Each number is 128 + 32 x the weight over its row's rms, rounded and kept within 0 to 255. Layers, rows and columns count from 0. The size above them is the row's rms in percent of the matrix's.

# layer 15 attention output (transposed), 160x160, rms 0.181, rows 10-31, columns 0-79
size [107 114 109 110 118 117 115 118 124 118 113 117 116 118 103 123 141 116 112  95 118 120]
[[138 135 108  84 134 141  98  70 113 152  85 102 130  72 113 171 123 173  74 134  92 134  91  73 137 202 102 123 125 102 110 138 137 134 122 118 107 102 142  80 128 158 164  78 129 156 100 160 150 147 108 123 144 127  65 156 121 134 163  91  96 175 126 109 119 113 195 128 134 119 167 159 129 154 161 108  99 145 125 143]
 [166 134 110 128 212 173 137 181 180 103  51 180  96 174  99 109  89 128 111 120  81 122 116 135 100 138 104 179 116 118 181 184 113 115 185  79 124 137 130 149 144 149 130  71 140 100 113 123 119 125 149 147 167 178 146 105 168  80 119 196 102 126 159 120 130 118 179 166 184 130 121  76  90 155 165 146 151 156 136  92]
 [105 226 137 162  38 114 135  54 140 110 141 151 167 133  98 115 108  90 119 128 174 105  99 119 137 176 100 157 135 173 130 154 206 144 138 118  95 127 150 145  96 118 121 119 120  77 163 116 139 109 178 166 125 161 124 129 155 111 135 124 127 133  88 122 154 125 140  77 128 142 108 127 107 116 141 165 123 122  98 152]
 [149 116 104 136 101 117 134 196  90 141 127 133 118  90 121 145 108 142 114 125 103 142  91 116 136 105  79 150  93 107 146 153  75 141 188 118 163 128 173 126  62 135 127 135  91 140 147 133 177 129  76 143 155 177  54 153  89  95 104 150  69 144 159 140  98  92  97 136 116 156 163 113 100 100 153 152  83 131  89 182]
 [113 116  82  37 112 158 100 152 119 126 135  86 162 124 116 124 148 121 145 130  79  83 163 179 153 112 106 128 153 162 125 182 109 157 138 215 178 136  99 115 171  76 160  83  97  95 190 154 110 173 149 156 122 173 146  93  80 111 172 195 122  75 153  94 130 152 153 220 119 140 109 195 125 166 136  83 125 136 115  88]
 [ 88 140 182 112  93 142  97 165 137 134  99 123 144 124 137 184 168 181 167 119 140 142 132 146 154 152 160 113 102 169 148 164 122 130 160 117  67 134 100 133  82 102 148 238  80 128 120 152  83 114 146 194 129 154 139  80 132 164 134 139 147 116 121 112 143 108 120 148 114 121 160 110 190 117 161 109 180 154 122  78]
 [144  89 147  95  71 142 144 106  83  88 135 151 126 183 115 108 135 108 126  77 166 128  95  60 144 157  69  87 136 111 143  85 115 127 119 114 110 101  92 165  91 113 153 107  74 170 106 130 148 101 196 147 149  89 205 142 133  96 131 105 153 171 181 159 112 124 141  90 113 119 165  46 104 108 118 110  98 181 137 174]
 [137 125 132 143 184 144 142 188 138 162 125  85 148 124 112 142 173 179  99 138 105 110  99 143  59 104 155 146 151 125 132 203  92 177 132 144 126 177 124 124 168 147 101 101 111  69 150 115 145 114 161 117 162  94 101  98 110  86 130 156  75 112 137 147 132 109  83  88 102 137 129 121 154 144 140 105 151 205  62 114]
 [ 79 131 101 127 155 120 153 133  86  93 148 164 126 154  62 161  89 158 154 110 128 149 145 170 120  95 129 117 114 102 163  89 157 148 137 107 119 133 118 100 149 137 104 180 120 140 140 127 136 180 100 150 210 146 139 158 159 132 121 116 149 111  93  87 168 129  76  98 165 106  97 159 102 137 140 172 152  95 146  64]
 [111 137  95 124  84  92 130 227  70 207 111 151 135 112  93 147 127 128 140  91 184 142 153 127 116  85 148 120 103 122 131 103 169 134  86 111 115 129 155 132 124 147  77 132  93 165 102 119 123  80 128 144 134 127 163 182  87 138  84 160 110 188 184  95  92 138  86 116 158 124  92 176 119 189  99 107 131  97 155 149]
 [164 113 159 111 117 175 160 169 148 131 118 128 121 222 193 135 206 168  69 154 106 135 130 137 135 102 109 154 111 172 121  87  76 143 143 149  91  87 102 157 116 102 185 177 128  99 146 103  87 142 112 111 177  85  89 140 126 152 151  87 151 114 145 159 159 160 130 191 120 118  98 150 158 115 110 137 129 105  98 117]
 [125 178 116 106 155 113 139  93 156 100  98 135  81 127  94 184 115 159 136 173 201  98 149 209 117 136 168 125 116 152 105 118  91 135 124 140 145 108 137  92 149 124 124 135 178 171 160 149 150 157 174 137 116 129 126 150 157  93 157 172  93 204  74 124 168  75 117 204 186 134 129  66  80 144 133  62 157  85  98 120]
 [122 108 139  99 160 142 139  33  88 178 101 164 174 161  42  90 175 132 147 127 115 143  94  95 137 100  67  66  41 128 154 166 146 136 164 136 138 108 125 108 153 102  95 168 171  94 161 115 166 176 138 132 110 150 142  73 127 131 144 107  95 124 121 112 133 141 116 145 166 120 163  71  83 182 142 158 128 136  90  97]
 [145 104 137 155 160 124 147 154 115 134 156  95  59 151 125 174 129  60 142 103 141 129 138  99 138 110 109 142 136 211 109 153 114 123  83 150 158 126 150 154 147 132 137 101 109 118 123 133 159 144 115 133 163  94 135 126 118 135 195 132 149 193 180 148 126  74 162 101 126 134 149 113 108  87 174 190 118  82 163 103]
 [103 132 126 106 115 124 158 233 127 153 124  66  98  52 142 102 166 119 148  61 118 168 154 117 132  84 164 132  92 116 110 141 131 146 114 100 110 169 117 107 121  75 136 171 143 132 142 120 144 113 114 105 169 125 104 124  82 161 185  92 100 160 140 156 102 179 140 140 215 159 125  61 129  93 117 111 157  95 115 171]
 [106 149 157 123 129 140 123  90 196 118  70 157 177 133 112  92 159 172 178 102  33 147 151 159 147 130 117 105 101 132 125 165  91  99 152 144 103 170 128 146 159 120 159 147 142 142 164 116 114 186 101 112 176 136 117 111 142 192 137 196 144 166 135  98 125 124 172  85 101 126 158 184 108  94 123 101 125 149 147  91]
 [111 105 109 137  82 157  41 141  90 118 116 150 109 138 108 147 117 141 141 137 121 129 153 130 134 161 104 125 125 104  72 109  99 114  89 123 154 100 121  65  91  88 153 143 132  61 151 131 136 166 150 147 164 160 120 135  87 125  77 110  83 102 141 142 123 145 213 143 212 119  99  67  89 135 136 127  95 171 102 177]
 [103 152 133 141 104 154 157 158  71 194 115 149 146 183 130 162 109 212  81 124  77 114 114 177 158 120  95 116  95 114 132 128  69 163 101  91 162 101 104  76 133 157 132 100  93 122 153 132 118 168 132 103 138 130 148 117 121  82 148 187 151 147  81 142 171 137 114 170 129 140 120 113 103 160 154 115  83 152 108 120]
 [ 78 136 149 145 164 158 176  92 132  94 100 132 141  78 122  68 130 111 112 176  87 139 187 112 149 127 145 101 114 110  91 135 185  90  82 142  79 110  93 126 169 143 130 133 137 146 127 140 210 111 116 144 160 134 130 143 160  88  68 135 132 141 114 123 161 172 163 125 144 129 153 130 171 127 159 154  68 107 115 139]
 [120 104 136 156 104  92 117 123 173 133  62 150  90 103  88  83 126 128 151  66 136 103  77  83 167 126 133 124 136 105 136 145 190 109 111 155 117  94 118  89 134 165 113 135 146 133 124 131 107 214  99 105  96 111 174 219 111 152 131  82 141 107 132 111  25 138 133 131 130 122 134  63 135  87 112 111 147 151 121  94]
 [112 102 111  82 136 148 156 120 126 146 103  84 141 141 118 116 149 123 144 147  94 132 146  98 153 168 109 118 117 125 153 118 119 118  68 154 136  89 128  94 140 140 132 104 157  70 111 106  77 143  64 136 164 142 128 150  98 194 120 243 149 164  93 122 104 169 106  86 140 157 147  82 111  97 121 175 131 161 129 121]
 [151 124 115  26 153 165 104 194 160 167  87 186 120 133 115 124 134  94 138 138  76 136  68  86 149 167 116  93 137 183 134  81  58 111 144 168 142 115 159 117 167 100 142 116 104 124 138 151 142 159  47 115 107 164 137 114 112 172 132 146 135 163  67 172 109 123 123 155 114 102 105  82 150 145  95 110 130 141 183  88]]
# layer 15 attention value, 160x160, rms 0.104, rows 11-31, columns 0-79
size [109 111 115 110 114 114 116 126 115 117 111 112 112  98 114 133 115 113 100 126 116]
[[104  98 156 139  92 136 163 144 147 171 135 101 132  88 145 124  78 158 155 145 152 169 120 101 146 101  73  90 115 100  95 181  88  53 124  20 106 154 123 151 154 153 102  58 202 153  98 191  76 104 168 108 164 142 148 111 105 128 109 130 152 113  86 127 140  82 169 195 161 127 163 134  98 153 165 113 116 140  98 119]
 [ 72 166 160 155 148  47 135 130 142 114 110 182 157 113 135 112  90 106  97 130 196 111 160 156 138 140 118 164 176 127 120 117 153 152 158  46  84  92 151 125 136 178  97 167  84 162  54 124 126 116 129 170 125 157 199  80 136 158 147  96 111 153 111 127 133 156 137  56 158 105 132  70 156  89 150 154  94 129  96 176]
 [173 159  94 151 119 161 147 114 130 106  71 204 142 135 183 134 102 182  93  87 130 125 159 112 109 119 127  90 124 110  98  59 121 141 114 141 123 156 101 143 122 182 167 153 158 152 142 146 170 133 137 137 190  71 137 107 126 139 174  96 186 152  82 149 127 116  73 161 175 137 124 102 118 127 119 124 133 110 164  84]
 [ 96  92 178 119  80 134  94 137 145 192 127 190 166 124  61 167 137 158 103 154 162 161 160 109 189 159  61 143 122 114 168 170 126 138  94 160 122 180 116 110  73 147 125 121 114 124 176  89  94 112 125  67  84 138  79 120 145 117 151 165 101  89 146 139 179  75  59 127 140  89 154 119 144 131 122  96 186 153 131 109]
 [154 120  98 176 147 127 153 133 167 193  90 158 143 114 174 117 159 181  81  93  69 125 134 162 189 147 152 114 148 102 153 107 104 169 169 188 138 148 152 146 108 147 139 166 106 124 122 225 166 155 136  99  67 152 133 125 146 163 122 130 134 139 110 132 136  85  93 128  93 147  50  89 103 156 154 118 169 129 132 175]
 [ 74 136 135 154 165 115 144 113 134  97 168 185 112  68 177  63 112  84 146  98 104 133 110  84 146 144 125 125 147 130  94 141 127 178 188  77 126 163  97 144 151  85  43 146 148 125 164 165 145 121 115 155  73 128 104 181  86 144 122  96 123 132  79 114 156  85  90 145 147 169 140 131 141 153 114  98 122 142 149 140]
 [ 87 169 180  97 109 180 132 144 104 182 125  88 139 162  96 116 154 149 108 128 104 103 134 115 156 172 112  92 137 108  62 122 116 116 159 177 122 158 119 166 169 128  88  85 242 101 121 126 106 142 132 164 132 134  40 166 148 105 141 125 142 113 129  44 103 154 154  84  87 127 131 104 139 116 167  59 122 104 114 131]
 [159 143  99 133 163  97 149 124 119  97  99 132 102 108 133 109  96 163 133 156 100 199 131 155  91 136 122 121  98 117 115  96 142 131 111 135  98 139  89 173 121 196 166 104 128 100 158 165 110 191 122 155  99 125 126 103  98 110 167 165 164 144 130 140 126 114 114 148 221 137  39 136  82 160  71 116  79 134 120  72]
 [127 181 140 145 145 104 144  99 113 120 135 116 148 115 142  67  66 140  73 142 157 154 188  91  92 100 169  88 110  99 150 125 132 142 166 135  60 186  96 110  85 144 174 154 120 171 154 116 123  78 144 161 123 106 188  85 114 140 124 115 163 118 114 153 129 116 117 127 135 155 128 135  68  85 119 119 116 139 131  91]
 [121 153 128 154 134 112  72 131 122 116 143 220 186 172  84 116 157 154  90  91 127  94 123 128  69 133 131 157  89 122  96 119 141  61 127 113 107 139 123 140  84 134 133 197  81 130 135 116 169 168 122 110 156 106  53 135  86 193 147 127 160  79 104 180 171 114 166 146 122 109 102  94 140  90  77 170 125 106 101 175]
 [202 161 155 101 111 125  99 151  75 129 168 214 146 131 107 171 105 174  88 140 143  96 170 131 114 149 160 145  99 152  93 130 120  94 145 147 128 117 109 172 116 204 135 137  99 116 123 155 109 117  87 143  94 168 114 192 109 130 154  82 140 129 144  58  86 123 153 164 216  87 126 120 153 148 126 124 144  94 107 116]
 [118 172 165 146 156 112 137 121 108 182 109 174 115 125 103  88  90 129 184 186 132 154 160 185 173 121 115 149 113 113 132  95 130  93 106  97  74 125  61 130 110 161  66 218 132 147 153  85 150 151 159 134  71 128  99 139 122 120 131  97  95 125 126 110 123  76 108 137  97 135  96 134 155 156 106 145 149  81 106 115]
 [150  68  97  84 134 152  99 103 102 123 111 158 110 124 132 193 103 141 135 169 142  90 128  98 104 123 124 102 134 114 177 122 119  86 113 116 179 159 125 162 192  95  90  63 103 112 124  84 147 195 127 115 147 102 165  86 114 119 121 105 153 139  82 132 106 165 107 122  96 145  96 116  97  81 118 134 162  69 131 146]
 [126  93 113 147 131 128  84 162 110 122 119 113 118  67 137 128 127 174  91 131 161 109 156  94 106 112 135  40 178 141 138 179 171 146 119 118 216 171 202 157 166 134 110 161 142 142 241 147 151 149 194 147 133 139 133 134 213 107  93 131  94 137 107  76 144 113 161 109  70 137 132 120 110 175  99 123 103 156 133 138]
 [162  68 130 120 164 142 141  96 179 166  87 112  55  20  91 134 144 107 127 124 150  86  99 138 168 171 159 105 111  78 156 160 157 148 103 137 127 164 122 128 146 127 166 102 119 145 136 153 136 161  97  53  97 137 149 117  92 128 135 153 138 113 136 102 156 143 163 162  95 148 115 188 109 123  75 129 140 191  48 143]
 [172 143 149 135 107 127 110  94 100  51 101 122 141 136 163  83  56 175 132 142 175 121 119 137 140 146 118 108 176 169 188 154 124 139 131  83 123  76 120 110  85 134 160 133 134 186 147 198 155 151 129 133 155 109  82 155 117 100 151  73  96  94  81  79 151  53 123 166 124 101 131 123 152 133 140 102 138 179 143 139]
 [146 141 151 180 101 125 165 159 147 111  54 124 159 135  93  92  86 133 104 176  86 158 172 194 137 129 148 143 129  93 125 187 139 116 158 143 103 152 177 121 107 106 148 120  77 109 108 118  79 145  49 140 114  82 134 111 138 154 109  98 144 110  89 137 154  86  91 158 136 120 106  97 124  75 104  84 143 134 182 123]
 [ 96 111  91 151 190  98 173 123 124  94 130 136  95 142 150 123 170 119 186 125 142 155 111 152 187 148 129  40 122 136 179  80 163 123 118  96  68 146 163 132 159  87 131 151  73 107  83 176 127  98 145 168 135 125 125 144  91 115 108 180 143 150 126 107 117 127 136 102  95 172 107 163 179 188  78 156  95 118 118 136]
 [148 120 100 110  76 128 171 103 108 111 103  97  94 136 113 123 175 176 157 158 121 104 103 109 124  63 197  57 104 103  74 156 100 111  96 135 106 128 124 145 156  71 138 170  72 173 164 141 174 141 167 129 113 175 121 145 137 125 119 151 133 184 139 163 172 138  78 121 116 146 123 134 140 114  94 190 149 131 120  78]
 [136 182 141 126  74  94 127 160 180 155  85 103 103  61 138  71 169 100 144 152  53 155 142 151 131 177 115 111 151 117 228 118 169 132 156 127 147 175 127  78 136 132 116 189  75 163 185 115  73 123 129  79 156 145  90 117  80 128  89 117 146 109  64 170 111 142 133 173  75  83 124 143 139 148 102 129 141 120 183 107]
 [112 162  97 152 128 129 114 123  85 146 107 141 198 123 115 124 156 163 103 139 122 209  95 121 155 142 165 114 106  96 137 132  88 149 154 119 175 162 177 105 145 154 110 125 150 138 140 132  98 145 182 134 151 132  98  74 125 142 181 193 119 118 181 137 114 109 148 127 133  74 122 131 145 107 125 188 115  66 168 170]]
# layer 15 attention query, 160x160, rms 0.0723, rows 32-52, columns 0-79
size [ 76  71  82  92  82  77  94  78  91  85 102  92  82 107  96 104 101 101 102  95  85]
[[124 150 134 124 128  39 204 194 191 117 118 116  84 143 116 131  83 147 126 106 158 111  69 112 144 113  78 189  93  93 163  60  50 153 114 115  94 107 160 112 108  98 148  67 125 138 161 128 117 115 135 161 139 148 196 107 133  91 119 122 145 106  95 132 131 166 103 108 125 119  99 116 104 109 174  70 143 132 175 155]
 [105 108 163 167 170 142 145 139 106  99  70 134 136 110 121 161 136 148 102 136 141 140 134  64 140 103  77 151 165 221  89 108 148  96 127 114 127 182 117 129 152 153  90 144 138 204  92 121  77  91 138 124  79 114 148 152 164 140 114 172 176  55 184 143 109 168  99 140 122 124 169  72 158 125 121 109 180 148  96 128]
 [ 56 118 107 154  88 106  55  58 176 141  81 127 121  93 106  84 149 106 150 150 144  81 132 180 118 152 188 107 135 117 100  97 134 174 146 131 130 200 131 154 139 172 203 108 159 124 128 109 125 145 123 137 125  78 115 145 125 112 119  77 153  93 182 146 105 157 158 191 104  96 129 120 108 106 145 170  85 126 149 133]
 [151 149  99 118 109  91 178 100 124 138 129 141 122 157 193 101  82 154 106 146 143 163 102  93 149  93 171 119 120 114 110 114  62 203 214 138 190  79 145 116  99 134 166 105  96 142 135 116 153 129 153 123 125 126 132 125 119 101 143 139 139 129 135 141 126 185 133 143  98 164 166 154 103  84 131  91  69 141 193 112]
 [166 140 111 164 152  91 168 138 161 186 165  99 138 165 168 149 137 125 118 114 127 163 163 117 119 207 154 130 108  98 170 129 132 150 144 140 133 142 104 126  68 116  95  80 140 147 133  85 117 116 108 136 137 120 163 112 163 147  84 165 115 183 127 111 165 176  82 135  93 196  67 112 123 171 107 147 130 144 143 143]
 [101  93 108 180 174 155 167 123 136 125 170 135  54 129 135 111 124  97 120 118 130 122 158  81  81 149  64 123 121 138 112  69  61  76 132 115  59 158 159  89 103 163 104 118 160 162 152 191 153 100 124 120  97 161 144 132  83  87  85 186 136 122 138  92  98 126 127  65 139 119 149 129 152  99 103  45 133 102 104 186]
 [100 102 179 185 125 128  97 133  65 109  71 137  79 172 156 163  85 163 150  99 150 100 102 112 106 147  87  94 146  92 151 127 119 123 124  90 152 129 155 132  88 128 128  97 105  99  80 101 125 147 170  62 154 141 146 135 120 119  74  76 167 127  85 109  76 169 133  79 129 125  73 158 132 183 125 110 168 114 160 151]
 [150 123 127 121 152 119 101  84  84  76  99  92 163 136 104 119 116 133 111 117 122 185 177 122 141  91 150 194 134 108 157 186 204 121  92 112 117 136 121  67 175 143 180 110 135 135 122 138 180 157  94 119  86  88  96 126 127 118 114 124 165 118 161 161 148 136 146 115 142 153 108 161 119 137 120  70 122 143  95 102]
 [128 132 159 187 140 197 129 169 133 221 147 130  76 175 125 166 108 154 147  86 145 132 190 114 100 153 142 122  92 145 127 155  65 144  96 187 192 175 108 150 134 133 183 137  81 101 145 103 101 118 120 128  98 114 146 120 111  93 114 159  96 105  57  95  99 154  78 140 130 144  85 172 137  93  85 148  97 128 172 123]
 [229 143  81 141 162 121 141 120 161  90 107  66 131  99 159 137 137 154 153 128 180 117 126 162 134 150 127 122 153 111 190 123 127 116 167 117 118 148 148 143 124 135 165 143 137 126 174 172 154  72 157 122 168 128 127 175 107  67 103  78 116 182  91 134 155 112  88  71 135  92 157 108 184  96 136 120 107 153 141 192]
 [119  43 144 127 155 152 152 171  86 171 137  89 131  98 100 148 167 140 149 126 100  96 158 192 147  91 152 144 104 118 125 204 155 127 139 162 143 109 128 156 144 121 124  80 117 131 147 162 138 162  85  73  97 123  60 159 130 124 167 189 165 145 146 126 157 115 110 178 135 133 141 151 148 146 159 140 125 145 175 132]
 [139 151 132 158 126 175  87 162 125 165 134 103 131 144 159 124 127 154 154 121 145  96 107 101 116 111  96 125 122 107 113  65 191 156 154 118 151  97 108 163 121 126 137 126  96 195 100  76 117 138  73 130 161 135 128 133 104  70 110  61 124 106 158 122 134 166  92 110 123 168 125 140 160 130  72 177  91 139 154  86]
 [167 177  99 140 148 160 161 152  81 155 144 133 147 132 121 103 153 144  91 133 148 124 111 135 114 141 108 121 142 124 112 154 132 150 126 163 184 128  97 163 162  72 115 147 155 128  73 189  94 154  96 130 119 130 165 131 143  70 127 134 190 166 142  82 116  83 126 117 105  97  85 196  95 104 170 132 114 166 126 168]
 [ 92 182 128 134 144 158 182 144 131  94 102 107 132 142  81 115  73 150 182 135 119 180 120 110 146 151 109 159 119 116  62 159 119 113 142  89 131  73 141 125 210 109 148 158  70 139 106 119 159 101 134 133 147 163 149 205 148  69 107  61 109 145 166  68 103 181 126 122 126 162 118 122 139 142 135 136 147 117 125 138]
 [108 102 131 151 101  98 145  90 190 154 124 143 119  80 142 159 156 108 104 150  95 105 126 166 147 161 158 155 129 183 145 144 131 130  48 130 127 140 102  74 134  82 116  38 144 144 155 117  83 178  91  97 194 147 184 140  78 136 136 150 149  43 189 115 134 142 121 112 140 136 125 135 157 146 159 110 143 134 132 125]
 [131  93  94  72  94 165 200 122 141 104 193  91 114 120 145 104 144 120 121 156 140 138 124 167 122 107 141 138 148 159  84 148 186 139 114 146 153 133 106 136 160 172 196 120 128 151  81 122 147 137  61 164 104  82 128 205 114 145 163 144 237 149 111  90 111 118 136 190 105 147 163 153 139 123 124 120 126 172  76 189]
 [159 185 132 126  92  70 137  82 146  95 118 172 152 170  98 175  84 137 118  95  84 155 144  93 231 126 118  85 129  69 127 134 105  96 144  59 149 141 131 118 101 161 137 140 136 102  86 135 101 123 143 121  83 157 135 163 126 116  87 121 120  83 147 105  58  90 137 136  94 119 122 115  94 124 130 133  99  94 106 133]
 [128 151 168 137 112 149 106 133  60 112 104 111 104 128 149 126 117 126 141 109 229 116 141 102 141 132 152 103 129 115 144  99 138 136  91 138  50 130  80 119 156 103 140 156 175 125 145 137 142 140 100  65 118  89 112 183 120 141  97 148 110 168  72 111 108 113  64  93 144 161  57 109 102 126  69 163 171 132 116  92]
 [142 122 119 124 181 124 112 120 193 167 129  83 149 184 126 128  56  79 109 138 124 186 156 153 162 135  99 109 111 162  78 151  71 148 166 204  94 107  97 134 191  99 170 172 107 157 141 118 173  84  86 158 170 107 164 147 187 117  99  99 113 141 186 119 113 130  96 138 131 103 190 118 146 125 120 173 118 166 138 135]
 [204  93  74 159 121 142 132 120 191  77 142 146 137 124  78 153 101  50 139  95 138 115  61 133 113 159  87 160 145 110 121  90 152 143 160  76 137 151 136 113  68 131 168 101 171 121 112 174 105 141 112 115 110 114 156 183 123 119 136 102 157 115 102 139 136 140  86 125  98  75 143  88 101 127 113 146 104 153  72 139]
 [177 207 105 162 131 107 154  41 165 109  82 126 145 156 134 144  92 104 128 142 151 178 121  93 126 148  72 172 125 150 140 107  82 113 193 140 106 151 174 143 100 153 121 151 136 218 193 142 160  70 132 155 119  63 129 193  93 128 113 132 102 148 137 151 140 165 109  86 102  92 150  99 108 122 105 138  98 102 157 117]]
# layer 15 attention key, 160x160, rms 0.0758, rows 32-52, columns 0-79
size [ 72  70  86  75  88  83  88  96  89  90  95 102 101  84 110 102  98 101  98 117 125]
[[ 89  75 142 135 132 150 153 143 182 122 156  59 122  95 125 166 102  51 107 138 108 220 132 143 110 128 119 170 106 116 119 128 139 104 140 142 187 157 201  95 111 133 199 138 167 124  85 144 141 156 146  76 130 104 134  83  92 139 114  97 102 136 102  81 137 131 162 135 130 142 122 136 120 168  98  83 116 111  87 127]
 [207 115 121 206 104 120  94 119 119 115 108  53 147 129 123 147 104 158 120 124 149 111 156 171  84 180 157 120 116 101 195 149  98 114 107 145 112  94 133 112 132 119 147 167 149  91 192 123 184  88 133 172 173 137 165 130  98 138 163 181 116 154 111 127 156 107 128  71 114 162 163 174 127 108  91 103 100 114 135  99]
 [123  90 133 141 158 152 177 154 109 130 134  97 176 162 126 127 115 102  83  90 162 208  96 129 106 107 145 201 122 135 108 143  98 170 167 115 128  81 114 135 101 124 170 124  90 174 174 153 146 188 118 117 138 164 155  57 158 137 169 100 113 193 105  78 147 129  99 129  61 113  59 172 154 114  84 107 127 131 112  89]
 [137  95 172 120 104 102 106 130 149  39 132 105 111 136 119 113 126 115 133 140 139  94  48 190  85  93 130 102 137  94  82 149  77 108 148  84 157 146 163 133 150  97  98 114 134 129 130 113 147 154  89 118 122 107 105 130 122 105 161 125 161  77 190 107 124  82 118 116  81 148  56 160 105 145 143 147  95  86  94 125]
 [103 118 173 106 157 134 118 125 149 115 121 181 204 166 151 132 157 105 114 152 132 106  94 144  96  48 133 166 103 135 142 171 129 157 136 163 109 105 144 119  78 134 188 129 122 127 162 131 115 164 160  94  80 108 135 177 126 144 197 144 121 143 131 167 158 167 130 195 140 148 133 156 121 126 144 140 131 146  97 145]
 [139 119 148 187 155 162 123 115 141 123 106 128 157 152 123 154 153 180  97 136 178 135 129 139 146 137 102 100 119  95 111 103 173 124 123  94  66 132 171 125 116 141 192 156  77  88 146  65 120 114 149  30 127 127 113 186 135 104 144 158  79 120 116 110 105 104 152 112  91 112 106 133 133 196 130 114 147 135 104 132]
 [101 123 164 112  85 146 155 105 128 105 108  95 130 116 120 188 152 152 122 151  84 158 116 135 126  85  79 168 133 245 119 153  87 101 173 161 128 140 117 118  98 112  62 177 133 106  85 106 200 110 136 190 103 118 154 141 151 157 104 185 162 167 134 170 123 101 109 102 127 135 105 170 142 103 118  89 106 118 114  18]
 [ 99 151 153 130 143 216  81  97 176  73 117 195 112 104 158 148 117 139 133 122 117 101 169 124  98 117 125  95 157 105 138  63 132 180 112 138  96 173 165 101 115 145 135 142 118 142 134  73 149  91 146 176  65 128 124 149 139  86 130 153 163 183 177  79 178 170  63 124 122 119 152 157 100 113 145 115  57 129 123 161]
 [117 149 105 165 140  53 124  89 113  66 135  31 140 146 144  95 134 185  83 152 144 117 125 149  81 149 127 129 137 152 118 182 123  81 201 131  88  90 173 167 127  78 125 116 135 133 123 152 172 161 138  93 112  45 130 156 173  91 154 108  68 144 159 106 186  98 176 107 126 158 163 103  94 113 128 175 155 140 160  98]
 [ 99 129 113 120 154 154 116 166  82 205 136 142  73 161 103 151 149 114 108 177 116 182 125  92 105  81 129 149 106 150 103 167 157 184 131 107 127  86 100 150  59 125  85  69  80 136 110 114 148 188 155 113 104  78  84 118 173 152 115 133 136  98 139 122  73 100 217 197 136 150 146 113 146 157 150 111 161  81 150 157]
 [127 169  82  75 177 176 145 142 182  83 131 125 129  85 127 148 117 104 123 187  76 120 158 123 164 148 139 117 120 150 199 114 101 204  97 128 122 114 157  88 143 107 184 159  88  80  82 137 126 163 123 168 119 147 158 106 157 190 182 114 185 129 107 136 118 148 126 152 128  98 187 139  98  61 190 109 107 110 133 130]
 [138 135 100 144 105 108 168 109 130  79 119 173 153 161 119 126  77 113 141 118 175  59 158  88 115 148 128 104 144 115 109 138 114 111 193 127 172 178 121 137 127 102 118  97 170 136 144 109 113 117 239 188  96 155 120 161  88 105  91 125 139 107 102 134  90 140 130 174  77 105 128 142 104 104 134  49  82 163 116 140]
 [110 103 122  85 142 112 142  87  99 105 145 121 145 121 122 199 100 188 114 155  93 124 126 126 187 114  92 172  51 156 146 122 167  90  85 130 125  93 151 103  87 149  87 174  74 136  89  69 138 143 158 139 140 155 162 100  71 115 162 123 121 172  66 153 163 126 171 156 145  83 120 168  96 137  98  88 145 135 165  96]
 [116 113 136 161  76 137 125 128 100 141  98 158 148 130  97 146 101  89 145 137 165 107  92  75 130 162  63 125 137  98 177  46  78 119 119 134 159 140 134 179  76  96 152 167 153 121  66 163 144 152  96 140 127 110 150  91 111 151 192  99 142 129  39 138 132 144 122 127 157  89  94 125 115 130 148  91 110  94 180 153]
 [ 81  97 110 103 166 160  48 102  63 159 152 112 125 114 100 121  91  88 129 117 114  78  81 143 143 139 157 120 194 121 188  84 104 135  85 127 144 121 103 162 163 101 132 107 105 120  83 185 125 188 131 110 130 158 178 161  27 143 113  95 171 128  81 145 113 132  81  94  80 102 149 139 155 127 112  69 111 107 179 138]
 [119  80 151 137 180 118 131 141 117 114 114 108 100 130 151 136 146 158 156 138 188 100 139 132 128 118 167 181 140  70  99  82 121 130 186 103 136 115 128 137  71 128 140  65 133 156 178 122 166 157 126  63 110 145 145 135 127 100  93  58  68 137 166 108 121 187 145  78 130 116 121 126 177 117 110 123 134  65 129 129]
 [111  81 114  79  67 126 125 121 184 179 112 164 182 144 158 100 118 101 142 136  71 135  72 185 121 169  83 127 162 246  99 147 126 141 167 122  87 116 105 151 139 105 128  92 135 131 169 154 144 178 140  78 136 104 128 127 109 126 185 157 165 147 114 106 127  99 112 130  93 140 193 160 148 144 148 151 120 149 135 100]
 [116 107  80 135 147  93 158 137 130 105 121  87 147 147  47 150  76 144 160 101 127  96 199 107 124 137 123 140 111 133  69 140 163 100 148 133 172 160 132  82 139 170 148 146 133 144 154 119 160 128  64 142 121 160 163 152 114  59  76 123  77 150 148 117 102 181 114  70 200  99 195 129 139 167 113 105 188 104 152 147]
 [119 152 140 123 118 162  43 126 130 187 111 177 113  96 111 123 149 110 103 156 127 106 113 120 189 117 124 122 144 163 128 132 133 112 131 134 175  96 128 103 107 150 148  75 143 146  68 149 170 106 103  66 125  50 155  59 194  96  68 122 139  88 111 127 114 140 121 134  76 139 176 120 126 155 105  90 143 165 162 175]
 [210 117 131 136 122 148  90 101 194 113 101 115  97 129 162 119 125 142  57 125  80 125 108 130 106 146 144 122 199 129 148 154 117 130 127 170 121  75  74 103 167 117  84 143 154 101 111 126 145 161 128 127  61  92 167 104 162 169 146 124 127  82 153  95 132 126 173 142 127  97 159 147 136 125 108 172  98 145 101 110]
 [123 134 177 126 131 175 129  85 155  53 121  93 177 154  98 178 159 159 141 107 147 110 199 103 158 105  58 127 133 162 193 152 138  89 145 137 144 105 179 123 124 133 121 162 129 112 139  77 160 112 107 133 134 148 146 174 109 112 187 124 105 168 119 119 120 109  79 142 102 112  93 151 130  68 101 129 107 103 153  86]]